From a checkpoint of a small transformer trained on Wikipedia.
Size: 12 layers, width 640, 10 heads of 64, MLP 1728 SwiGLU, vocabulary 8192, 70M parameters.
Training: 1478M tokens, 5639 steps.
Each number is 128 + 24 x the weight over its row's rms, rounded and kept within 0 to 255. Layers, rows and columns count from 0. The size above them is the row's rms in percent of the matrix's.

# layer 9 attention key, 640x640, rms 0.0518, rows 317-319, columns 480-639
size [102 104 106]
[[135 116 160 110 103  83 121 124 121 195 115 129 128  93 120 106 137 119 149 105 116 134 117 122 119 121 163 107 130 147 140 122 183 168 186  93  93 169 154 175 155 128  97 165 125 131  95 169 109 111  84 146 128 122 159 153 141 113 172 131 140 115 171 111 136 100 151 160 131 136 174 130 104 141 124 120 131 159 128 126 144  81  95 167 170  92 118 101  97 107 107  75 140 132 173 120 145 135  98  91 105 129 140 117 156 110 162 114 137 156 101 102 129 104 160 139 118 122 146 148 129 123 111 151 121 143 130 136 138 121 108 111 110 136  96 143 119 122 124 145 166 135 133 117 126 166 153 149 145 102 107 104 112 164 140 137 131 116 115  94]
 [120 138 120 197 182 147  92 133 128 113  93 107 142 174 169  79 133 108  81 118 141 130  94 177 131  97 147 130 114 161 109 126 128 137 118 143 160 161 147 131 116 119  93 121 112 105 145 152  97 135 102 141 113 175  80 120 162 140 146 115 145 155 153 115 134 137 152 173 165 108 148 134 177 111 145 113 135 121 116 116 132 170  65 102 168 117 125 169 142 146 138  95 141 109 150 120 135 126 140 100 183 123 157 117 151 166 147 115 106 122  67 115 102 182  89  94 130 120  53 116 170 106 113 106  99 147 143 111 158 155 136  72 127  69 141 133 113 120 142 138 122 153  77 125 129 110 115 140 126 131 154  88 121 148 103 119 141 140 116 154]
 [117  91 139 157 123 120  96 114 113 143 125 131  93 157 135 122 133 146 139  83 144 104 102 115 165 138  97 111  99 118 142 142 113 131 128 117 132 176 122 122  69 127 148 108 134 103 154 107 116 117 119 154 193 101  86 102  99 119 121 132 104 142 167 153 122 138  90 126 157 101 114 148 147 132 197 181 152 131 145 154 113  68 129 108 152 132  91 138 109 115 114 118 141 107 119 107 161 122 134 124 128 159 112 121  79 136 121 148 125 119  90 105 175 155 165 134 145 148 122  94 152 113 149 171 132 128  78 124 117 119  94 148  90 131 111 115 104 115 133  65  95 133 161 157 192 123 170 144 105 154  95 142 100 127 120 164  86 135 154  89]]
# layer 9 attention query, 640x640, rms 0.0501, rows 318-319, columns 480-639
size [113 110]
[[159 134 171 141 160 132  81 164 128 134 123 106 132 152 137  90 130 118 117 102 120 130 137 154  95 116  85 145 105 127 133 126 148 106 162 157 119 125 137 120 130 165 147  99 100  89 151 166 105  83 112  93  78 130 141 109 151 153 117 164 143 158 114  89 157 129 124 126 197 117  44  84 145 130 126 129 128 148 174 136 150 101 110 107 125  76 168 157 157 152 116 139 114 126 175  66 116 135 119  81 155 119 106 114 139 177  93 123 102 119 133  77 150 145 129 114  89 148 125 115 150 111 117 178 163 145 135  96 138 131 118 115  97 135 148  85 111 115 181 144 117 122 123 136 139 122 116 121  93 151 161 122 143 156 132 176 122  80  97 150]
 [116 127 117 188 152  55 126 114 123  98 170  99 135 147 133 126 127  89 132  99 170 148 124 133 128 112 193 132  99 155 165  79  85 174 154 117 147 101 140 151 105 123 144 134  94 144  88 137 144 107 143  84 146  53 155 129 132  65 175 158 122 127 136 137 132 114 144 109 142  86 163 142 110 109 125 153 125 119 124 126 121 113 140 101 123 142 152 159 118 162 113 117 119 128 105 133 178  86 164  76 123 144 146 116 127  66 105 124 112  93 135 109 164 171  97 153 131 101 166 104 116 141 121 158 126 135 127  93 148 113 121 140 117 105 153 106 136 118 127  93 100 158 138 117 124 171 169 164 151  91 120 122 133 123 122  77 127 129 134 126]]
# layer 9 attention value, 640x640, rms 0.0754, rows 256-263, columns 480-639
size [ 72  74  69  71  70  70  68  71]
[[ 93 135 115 116 164 117 139 138 125 161 125 142 122 157 117 150 158 125 100 107 159 147 121 113 120 143 135  97 119  79  92 145  96 165 164 138 130  95 112 121 115 133  95 142 117  78  91 152  97 140  45 193 117 156 120 113 113  83 149  86 101 172 134  97 133 100 157 121 145 117 138 125 153  99 106 154 126 123 117 108 132 147 175  95 126 118 154 140 126 130  89 175 160 135 127 144 123 172 145 141 182 143 100 120 145 152 104 123 156  97 157  98  75 158 177 117 127 119 105 105 167 129 110 101 141 146 117 111 175 125 126 128 131 108 138 152 184 138 120 125 135 121 154 124  76 114 146 151 122 115 130 116 161 146 137 178 103 113 155 132]
 [ 94 177 153 142 149 131 138 102 115 110 142 104 124 118 130 125 135  97 145 130 118 141  90 101 162 133 140 123 189 157 168  97 106 151 122 149 146 121 169 134 134 131 119 135 132 111 102 124 122 130 150 103 120 102 144 146 145 107 139 113 151 134  94 155 114  96  96 140 139 173 113 139 104 141 187 110  86  99 128  86 152 130 113 130 118 127 153 141 116 109 118 146 125 166 108 110 115 116  92 124  95 138 141 141 126 129 136 136 137 118 125 147  98 130 132 163 158 142 145 135 154 126 118 127 135 124  92 106 116 103 117 101 108 107 107 129 123 179 115 118 154 121 157 113 149 140 142 147 153 125 161 149 140 109 154 135 118  86 136 162]
 [139 141 123 123 118 110 100 126 154 145 110 167 121 136  91 108 102 104 112 114 133 129 112  87 117 111 116 128 155 115 144 123  88  66 121 159 129 109 119  82 139 129 153 114 146 178 139  79 179 106 198  93 126 114 121 141 109  74  97 145 191 114 119 176 159 117 184 139 162 126 124 139 168 115 115 118 132 139 123  94 152  54  86 169 134 142 132  97  97 124  96  71 127  69 154  83 114 140 174  93 160  94  91 138 101 108 111 140 105 137 116 148 121 126  97 136 125 102 109 136 156 108 111 123 126 105 145 128 129 189 157 144 138 134 166 158  98 108 156 138 135 175 100  97 130  91 135 126 177 100 117 173 137 125 116 120 162 119  98 144]
 [123 115 139 137 160 130 153 152 134 111 136 109  90 173 103 118 112 100 144 117 116  97 129 126 144 143 130 106  91 116 139 101  76  95 154 100 114  94  87 170 130 118 109 107 111  98 173 146 168 115 146 126 127 133  86 132 130 165 133 122 144 150  92 124 108 121 150 185 123 112 125 124 156  85 143 131 135  86 116 132 119 150 139 188 123  92 128 153  88 131 129 167 140 110 139 142 118 107 138 104 132 134 131  91 153 116 171 163 109 112 123 175 136 145 105 132 127 126 128 150 130 161 159 150 135 150 124 125 165 124 145 123 116 140 102 151  99 119 102 118  81 152 106  80 109 108 102 116  95  89 145 101 126 153 118 167 149 117 131 138]
 [ 94 137 197 166 129 123 136 118 156  99 166 109  98 153 148 157 139 114 163 129 120 173 124 145  90 132 133 111 135  87 156 134 123 142  75  80 140 153 108 138 140  97 147 100 113 120  71 138 115 110 123 104 104 125 136 112 142 149 123 154 126 106 119 118 171 104 111  47  99 112 158 156 141 167 133 143 127 113  81  92 150 132 141 126 116 130 122 176 134 133 158 124 134 135 109 119 160 120 110 107 149 124 112 144 105 114 145 167 139 169 151 117 115 121 113 145 139 167  93 108 146 106 170  57 144  91 132 114 142 172 102 114 121 137 160 147  90  96 131 138 140  58 129 131 183 159 148 118 121 118 106 128 121 171  89  96  98 139 105 171]
 [117 142 143 106 104 140 138 141 128  82 134 146 120 104  82 165  97 169  79 142 161 112 141 123 155 134 148 175 123 153 109 116 152 101 105 133 138 147 101  85  83 102 168 132 144 132 141 140 118 160  86 101 146 153 136  84 142 122 127 126 148 121 137 125 115 141 119 131 148 171 111 141 108 153 162 129 136 132  89 116 106 153 115 108 118 106 146 120 166 128 125 130 117 130 101 157 139 112  91 108 153 138  86 116 144  83 131 135 108  97 154 153  87 161  84  80 154 104  97 105 107 117 120 136 131 148 143 158 142 131 141 117 175 101 151 168 112 134 150 129 112  77 148 146 149 127 116 111 134 127  69 136  72 149 106 132 193 126  92 117]
 [153 165 133 131 122 141  97 117 156  79 147 104 100 144 130 117 123 132 115 141 127  96 135 110 147 115  91  97 142 119 131 151 140 158 122 109 147 130 119 141 114 122 104 167 103 139 130 154 125 106 140  69 101 155  92 153 137 120 183 101 138 122 156 120 144 166 114 136 151 124 121  82  94 114 124 156 164 104 119  99 123 163 122 104 137 109 145 104 158 121 149 148 108 128 131  84 137 147 105 114 144 148  93 107  76 127 168  78 137 121 140 107 128  76 143  80 121 146 153 124 149  96 179 130 113 168  97 137 148 103 132 125 117 137 135 121 103 107 106 127  99 127 102 171 132 107 142 118 127 142 104 123 146 138 107 143 113  66 129  98]
 [161 153 136 148 114 123 136 131 163 173 176 141 139 118 107 152 153 126 150 170 154  96 107 173 162 110 142 170 144 130  88 135  94 138 157 143 149 120 105 112 136 140 156 193 147 130 124 148 134 166 132 157  97 129 125 154 118 120  84 181 174 142 158 175 131 144 143 129  83 122 135 108 131  82 138 151 156 130 127 137 109 148 113 165 109 125 130 141 166 141 150 158 120 157 125 143 103 100 114  84  73 118 107 169 117 156  69 130 128 119 120 105 151 124 127 111 133 134 147 155 153 134 109  73 157 112 140 115 142 148 109 125 107 120 120 104 109 167 125 138 102 141 162 147  97 130 112 116 158 130 156 166 112 115 109 137 121 123 102 152]]
# layer 9 attention output (transposed), 640x640, rms 0.0814, rows 256-262, columns 480-639
size [ 86  83  85  79  81  86  82]
[[110 134 153 114 114 118 102 123 127 115 128 144 179  88 129 176 130  65 128 148 141  80 130 169 120 151 161 162 131 148  93 131 152 106 102 112 133 132 123 117 119 146 136 119 147 151 123 121 130 116 146 140 169 150 130 171 108 124 107 149 112 119  98 151 129 114 114 126  86 124 132 118 120 147 162 106 102 157 110 132 120 177 115 115 120 169 142 129 139  78 183  99 118 185 160 120 148 102  87 115  73 120 128 150 120  92 129 115 163 128 146 156 157 118 145 143 142  79 136 110 100  80 110  99 136 110 146 151 105 117 123 144 125 142 145 137 125  58 151 136 133 110 143 152 152 151 111  98 136  97 146 109 130 146 130 113 118 141 157  85]
 [125  67 163 182 155 129 142 137 139 140 132 104 128 119 123 121 163 147 105 134 135 141 153 125 113 116 111 173 140 114 111 152 103 149 118  96 112  78 101 154 129 147 111 115 122 124 123 117 145 127 128 165 124 132  95 115 164 152  85 169 110 124 132 148 113 149 152 122 145 114 168 108 143 103 113 160 174 192 143 118 152 137 128  98 136 121 117  67 142 141 131 152 109  88 143 122 131 144 167 159 137 126 142 115 138 133 184 148 185  85 168 122  99 135 117  84 137  94 115 156 113 123 139 141 111  94 174 121  95 146 145 107 160  89 151 165 127 107 158 167 123 107 139  81 149 114  72  78 136 119  96 135 117  89 117 116 129 142  92 100]
 [136 118 139 105 102 116 138 144 121 150 148  75 141 143 109 172 162 136 143 144 142 161 127 128 127  99 146 139 141 139 118 134 142 179 110 109  83 112 142 115 117 127 147 148 123  93  96 141 121 116 109 121 153 151 134 131  95 139 144 155 150 125 107 148 128 107 107 128 123 140 126  89 130 152 124 145 120  96 101 119  83 123  77 155 145 118 145 122 145 145 141 150 116 163 184 119 129 116 104 157 133 121 144 125 125 119 176 155 134 103 144 146 138 126 134 136 138 146 114 129 109 126 111 158 132 135 148 125 172 124  97 139 128  98 118 119 146 124 134 177 142 127 110 131 171 183  73 118  99 145 139  94 118 149 148 106 137 142 153  99]
 [117 161 176 135  90 105  77 128  99 103 106 128 129 108 163 140 166 158  98 134 106 159 106 142 114  79  93 131 131  96 101 134 144 189 109  75 106 162 146  93 132 135 119 153 142 136 115  92 130 138 113 123 181 132 142 124 107 123 130 131 120  95 110 148 135 113  94 164 150  90 110 162 119 169 170 101 145  95 120 149 182 135 112 124 128 135 105 129 118 116 125 144 106 120 113 109 127 129 140 156 151 151 109 122 103 196 108 129 128 151 164  91  80  53 117 118 147 145  74 126 147 112 137 106 137 112 139 118  85 125 121 117 122 158  90  92 146 103  99 109  87 109 138 136 116 133 111 119 113 148  79 127  98 126  98  87 131 142 115 121]
 [122 134 137 121  84  93 147  97 152 130 137 183 137 146  98  84  75 104  83 154 142  96  99 111 130  96 120 105 151 126  96 132 119 139 167 138 149 111 149 117 126  62  93 140 154 113 117 154 124  80 109 147 168 142 115 159 100 143 144 141 139 119 128 127 116 102 141 145  94 175 161 101 136  99  82 115 138 115 108 131 136 156 142 151 148 141 156 119 159 108 135 139 145  84 125 181  98 134 109 149 112 141 157 155 114 112 154 125  83  64 125 143 128 113 165 116 130  98 117 126 152 105 126 154 120 123 150 135 140 102 124 128 141 153 141  63 107 145 155  86 117 170 114 131 128 127 101 152 160 108 143 116 143 130 133 129 108 120 112 101]
 [144 130 135 135 201 147 160 112 147 125 124 130 107 145  97  69 128 127 133 147 113  97 124 152 126 103 106 128 115 114 158 112 107 181 150 102 130 109 139 129 141 114 122 126 135  83 120 156 150 102 116 105 150 113 128 176 117 103 150 123 111  95 169 186 166 140 135 123 112  95 135 135 135  84 130 124  84 129 144 131 110 107 145 159 118 176 131 143 108 147 176 133 136 100 156 166 160 144 115 167  77  95 112 101 147 117 116 102 139 112 138  95 104 120 154 153 137 172 149 101 132 139 156 150 136 109 102 115 144 137 130 148 137 167  83 142 119 160 102 123 133 171 132  91 132 174 159 145 127 100 136 126 114 111 146 116 111 165 119 153]
 [146 114 135 134 130  85 154 132 111 121 109 164 152 114 104 160 125 167 205 106 107 126 145 157 130 115 162 170 126 132 117 139 138 152  98 157 160  95 146 132 124 106 132 139 147  87 122 148 145 145 119 132 159 120 131 152 117 124  92 132 130 153 127 126 115 106 176 124 168 111 126 163 133 105 131 118 142 144 142 114 132 143 119 128 131 152 107 171  93 150 147 129 188 116 105 131  67  67  89 159  71 137 154 148 160 137 115 133  94 143 138 164 131 130 109 175 146 130 145 116 101 118 110 149 112 106 138 139 148 137  82 135 144 137 123 112  74 115 125  99 165  88 144 116  98 142 136 137 112 137 125  98  90 161 108 124 128 149 143  94]]